Each number is 128 + 24 x the weight over the matrix's rms, rounded and kept within 0 to 255. Layers, rows and columns count from 0. Numbers have three digits each.

# o: layer 6 attention output (transposed), 384x384, rms 0.036, rows 270-271,301-303,333-335,365-367, columns 192-383
# v: layer 6 attention value, 96x384, rms 0.0378, rows 78-80, columns 192-383
o301:136133093125132144119132121119130115138135085113130126135097112136115109116127135122126152097109122141120153119125152087154117134127149131108143136106111130124102127114141152114131159118093106112088154122134136126131136132138101111109119122114106119122139114124112131135131119124131119097142125116143105157144122132139122137135141111118165097127134140128142122111094144121163120100138120138154120104120142174120112184128147102123113104140169114110095104155135155137132098115139120160122128114129138171115147138137135146117158110182135140135126117176120138130121131152094143133
o333:191037103078166091143157147094097181097171255109129115158189095052166179103172110140147164162122145107129145165101109196151141109162137200111101126143101190084151102094156116116173156165114150151127091157019040136102120086128116108135174169148071209203174107126090172103215086166188142097122100134155104102159117052117117100137217115164134133121211203187150155115120090168102121144120048204118173095091133115226180079125124142087137096126086117190203155122074144134096188100079107099120141068053121062149133059090088112152073216100092105181099093164132137125124071076182163127
o365:133070111085127095133125123114101159084139189141116122146157124120157153116120112130121156158113146147114161108125105179130137122161125176141133164132118160101124099119120121125164128123109139131117121133065102121113164108133067125134136153127057134146150115114123162118167129145121137123137108137137111125136129081118146140153165118147139125117159173133141130094115111131124112132146125117108140130132097120143120107128128131129145130145111109108160125162152135102116145136097134106149126115134153114105146124125147137170108149105086103129132118198113125156124092109142100163
v78:063135120125107104132132150205140126109112128135078131129117080147104106137102117111153127149147163143164151194157144155167122150098171137175112112167122160164116126094158157140148113157126136131142171140104128095124139159108108120133116112150122108176125144130115108116125171141146143138133070140104092157160148117129108078144205108076139166163137106112119166136104115078128161132126113178167175130132141149098131180102109085107129115145105181121112125133131098093088140157152156108080141144159094117109109116138160139114109146184099137076129118120182099137104136110138076117
o270:113165136150123128109149117127143098151133129151152115108125121114130123094096129103119115121122148117122139102109142109139133147118114111100140115092138119137129147177145131135118138105137093142125115109129109110144143145124138114134127149101129157102122128143115132101125139128147122105137123125122134136139101131099140134101118147141125137118152134096136099122121124133165143110109144119125121129164151104153153148119147140147122150122132121116143112113121125141122076158129128141138172131128132108151120127144112115124113129129136118112120145114121126137129119136145128176
o302:154100128124123151149150115089149118174102124117108122152135158117134121143151113153133124103103109152128118108155130106103136113155114147109134127137130140110122137146095142122147113106141116144151133133124122138136099109159168116082107176137172125141133119053137132091118104106116123105120162127125160124113125131127108151154069117109118146158128140127151115132114142145109109140128132067144065099119137131137097104113141163132098126154151113124138116116123121139140151107083091127138102126127124142112150133090138131141134137105138128178142118083090145079124128119132118136
o334:180058132104166109135155145117099057150185174132164140162091110141147165119183195157116087167156185089166140095078189145096178114101136094067116091068122128077181153128109108147089131136115115164087106158195162091060143146123122146101130141110121138165102107254107156151109146064182114122166073148149117124123150129131076155117185081221169169018115106161094145135096131139148149068072114210039156228160173084245219087108102116148139137084084118126147224105091151179100064113073091157161183146159100075158125127162070185154121134171116161101038128052164169122194079091132174112
o366:130149137129126118144138141126120102138148131134129150136141168123151138128141157134119109144122109100144144126117160126115137136137137096105128132108123126126126146142132118131151140121120097113122105130163136120135137128118146109074098141125105132105110132160108103150089148112156123142121124150132122150116111130135123114120128129162141140101113133134101118135121124121153136086114126140121120130140171120159161112101121138150129142107116118131146138122128123143130081137128128147141178138119105084144121132166126155144107128133109119109098130092109114124158130130140127155
v79:130164151118114128122141131122127151119205152118105148089103179161097109093121138153110102156107140147114077171118114134100125147144116153120119166205139102118160157125156140126119105144181134122112092119130112155103115126153110129113143142158154117151081108100145170137125115101140126107103094129144142159145106157065122166114111139108134118112126155155135155103164122147114117134150180167115124101112052092134110124137118113102190140199134144086116140153132134112104149112135152129171106125156085116126072096167079146068117165173127114083058133135148159116064123065137125121
o271:115134151125110117094129103134164138118134098115136122103128128102112130139085121125116128129158149123136137119116111120137089140108109128119122170098105130150117137153132122132130113121144127109170100136138095140147163108148107127157120143171118134138124146142171091133097129134122118105115096142135100126148105156098127139129123129163139114114114141133125110115118123136156141098119149065134080098139143138116124115157158146113129129159136137090134127202129129091135103173127083138138097115109142096152121119119109139107088115117129107132172133164102140113133135112150132152
o303:127087096120106130151112143145133137108147117123148117136142106114110141132155133125132133154066120167119133125137153163129119142111152124165124094122113131125099115114119110111124147120087118132128104121131152077147156158130144118130118130114133111126138114108121159116106115136142129173125147158112135115121106114129138123119166148110106106130159134113108109129121127138149124087125119143140157111134159116132131137140154118150143094127134116146139111146109154144158149124150109147112129122113147122141144092119128145114133125130141135110163114123122117116154129123156110084
o335:097051114104140164031133053077139169120098091109087159075120217112085186160072178139137163136147157053155177148135140088224074121138061105137130129087129119148068162147211095084130027118087107125191168164090115209128147162125079156141040182129083139180093127228156128156105103184115123102131127137116101127136151131128134109126113111177180145118219159099089189099137157136170123117135103047118099159137116196101141078127100169163088115073096089112128152165053175129071082187081049152097077107078141126157121153207135094119047105102143091248152143153119133178144085120138104157
o367:125101145101141118113131108122142132132111102143138121127127166130119140128104139166098112122143114115140140150119128103160072120149122127131130126078117104136075106152132102127117107127107137106155134125112144149178159131128130150181108141140102139147119141148119104161099098158106114118135117147147114134133116116138136135130135118150130138118154144106113127118133154163145155104129136070104101116142169138121112101144137148165129132115175115103149111181126128120110107158116080132144081122131133129153118133155114150134095116110134123163168131126101125116126133111151104148
v80:135117125124154178138150102128104121141176110143140107183105202140104140119124176147142133081108101145150134105132119097160165158153152139126146104106136157127098183170145081139140130141109110138128140140111142155109102133164160157152196166129133115125094111149083078141163108101146149170084115108157167142130086122125157119119162114167112118149118082097202131158193120118142138143138119127143121143150109092144177091136134146154154032105133119114139121126132157120126167180122104091067116113147143131113091130075158152125118106051125138109142085124075117112123158171129134174